Part of a small language model's weights: 32M parameters, RMSNorm before each block.
Each number is 128 + 24 x the weight over its row's rms, rounded and kept within 0 to 255. Layers, rows and columns count from 0. Numbers have three digits each. The size before them is the row's rms in percent of the matrix's.

# up: layer 2 MLP up, 832x320, rms 0.127, rows 369-379, columns 240-319
# down: layer 2 MLP down (transposed), 832x320, rms 0.115, rows 369-379, columns 240-319
# gate: layer 2 MLP gate, 832x320, rms 0.126, rows 370-380, columns 240-319
up369 095:144169137156097117128136183174107125121097126095115075121134143135136112138108116092170115109124093129115101076105122161152138152127150102106099168097111083115100112120115142130130114141149126122106135151158177133168149078132140129125152152
down369 102:132124105098176104114142164153094122100105123108123130142136101147118134182167128082141139152121099126162123116116136133134106126139112124109103164118135119095095157125110117152095157156136154139085133137145118135126143080131104121151141116
gate370 098:107098111101136084112096125102163135111132117131174163154152143127117128156128115176113069146146127126084099097145174108128142165105140123114112161170125158126128110097154168130147115152122141138152130143138058150156139137117103129116144093
up370 090:120123121137151098132085157104104107112134114124123120126096097151113150183127104147123102138112096133123088116120170126155151088114131106129151166130100151140104112092115094119111123136133142128138153129120134142137112141117122133079165112
down370 098:115128132128130066104075129154072119124138119183110141096079087134103148130105135120164136120118089109136120128162159129167132117084140121170148133153108160094127093121093079161130108116154155106108127086143112136113181123146128146113145121
gate371 105:158151133141122124138150179125128103093141122122179118118127141119054084105143080116145144102194158125157125123172095156116112128137091117132121098140134156117129131099153109128166124113130129106166103100146155135081135118151123109088120122
up371 101:120112091140103179172131099170086126150134125133136085144128172105121151105140129163139094187148131147109110160152102126122151152106145115134111109100103157147147168098072061121132159121109121177146130142122136144071119110154105100117071167
down371 106:078134073127103159144097089152099094148110129126099109132129114109135162109130144155135148162067125127114146132134135118155125143090157133129087140111124117117109142132079143105131138126124135116110168117131143122090089111134122130121087130
gate372 118:154130167148169094166144145111134117150104136143136132138155114172187101173146073109127114124148109074159135134105115109106112124141172110098148146099111106103106121101117118154133084150136120106151147134138111111097099123134116103105149133
up372 117:170133149143175085142128142147130093150124144163163134156145136175164086166144104124130120126144102087166113122102088126133097127147170100108128123095100082106080125110119118138121078166145137134155137133125093129125123112120103106123156128
down372 117:169104177078126126126103113128126132073146158135143132161120145106105136101131158160129129112125161126123125097146104128145147138121132113107126143136128105113097176131109114128153120151102072119129082165152106107093122189131144109109122084
gate373 081:162092137105180128114155109069120118131159196126148131137113159133151138115086128111088111129130082120141121145089119124127106102157164164075149104130152138110136151122134123156105136099111130104092147144057092139143123134152138153118102139
up373 087:167137138172140153093104139166157095116093154111109141164088151134125148125120114126116108140168116081137135104102094098140139149116138128141102116132127153088114138131181174132133098148157173106124137141103150168174151123124180136142149118
down373 093:097120148086050106169153115130123125135144143154129116103156117117128111123138124138100123160118160172096115099133142112128081106148118136149139129133100098122166132146110096110103124131103110126139113122144087115079112132119102110158114150
gate374 096:133128160144084156138140128121111101151088137135072140139132125132200156155120096113138111106102131134105116107113131126114106152088104139169083174115140142085133127143128114153132135101131175132139133085134146123122124099112129104110115118
up374 096:112122133139101143142168112156151137128142135115151132152131159140130171122099119133129187122128149155143145088154133088164123119162108166134122151118135167135105154132122166153090139111126138121110156115151153134139121124135197097145128162
down374 095:122169122170097117113119117143129170139137144174137116138150174078172173118121111108164180156095097133129171096164149105128138108148070128139128144118115123092134057097137173153116157124110142100126137103170098137125138127131171129122145108
gate375 129:165115138127104130127088097145081107131161147130122135111116110130153146137126169133161088152069138130122086162109143135128131144132105138139142133100131164134119091107111088120165135159116081130078165127185144123133157115136126128125133085
up375 122:109158154141109126162074101135168127102160121115116117151155131106134181118133096133127118134085129127151160101114118198152085161165085159160131110120105111092101140165147148136150115111164107137108116103141146113152148172142095188122113134
down375 115:139090104125142139159114139099073116116143104120158154127086119127105113118118147146148093166099103161090082142127183142109145097123085134114167176151136180167152133168157124131135139146118073151111151117162128143144154148130161154107135114
gate376 092:136075135113127154150098132177096139132111118082135136147124099145146109175167186144098095127058184145120113158110114098168111136133117121108167141123168162110145132132115133150113099154145079153132111143176092144126106110160151103167107145
up376 091:122145142158104117095142138072148102139142131184117099108144142111120103158114117086069122134129091132134161156139140135089159135159124130125093111077158119101153129122114124078137121119124139094148136120075131162132150171108118140157141142
down376 092:138119146139107162103133134099129133133120134171175127124122153133117122113129096123153149178094149144125159135131098154117161142138176138092124119107139142111164116133130220111121099159120126132160115105121103166085160141152142137136145127
gate377 104:124109093143159122177153128140112144175119103068102137130097135136128118117105107124117148083128143115128169131109106143125075100131140124159153110138135094127107112130111133103147119116149181132120122104131142092107188178133178166125089137
up377 102:113133167164143108129173112121128137057092119140098125144140121202130166153195133115150101125140136111101150156125075150115132159168125108102120146117113133134130126113169124149135126123127145134136104142120078119124144134139112123131103118
down377 096:101144088116110100169094107138125103121159108165161130109099095186134123112116116122145089090141099108115121089070146127093147085114121113147145152128097123118133106122122111153179163160167133158119104118085096160142105126129098121125077153
gate378 103:164148157121134131126122176134119154136146113129150154105114110100121146118183146124080152091119159109139155168133135127144121125121140128159098146124125100132103123137089143109147090132104158151130140133178125108148131116121132133172121085
up378 107:168160159131103188137136160115137130102171098126125123143148122122134144109142109125108122096164167112145178142117126148151118127122155116123111145128109141132115126136099116106121115137118151100137102121159156105149162143122138112172132151
down378 107:145094182095060120151115134125104164148146099174075134149137146136143170131169171120122139143102153147114118114161146138152137116139125132155106153130120113157089129149149095179115092145133124113122152134143138074170134153110104122154124133
gate379 105:138118162115122150143148153123142133140097161145062127126165092134106165142133109142090111137115110112146141107120140152121119134128165124101092165144136124160086086140157147124117151138160108154148137120127131109099086143118137189119123167
up379 105:121131171127096144123180162101096124143130139147073155110167111171123189157135138077119096131129112128130129109148174178110140123095174118103105115126110166131137067124185112114118095149143140164064145134143104095156099142111126133119135135
down379 093:117166174180142102162152182132112117125125128169097150103162146142125175122179179095123079159135115153101135128125151172110159166074162150120135112105110148141133120147148143103110115139125150179095162126093122095200123131131094135130153104
gate380 104:098105104131171119101144105105142137110104135109131134157162074146150139098157083129109151160144108132111151150120117146170142112115146125073186105152156149081101079133129146177134136165087089113149128139096090135192150126153116079160143102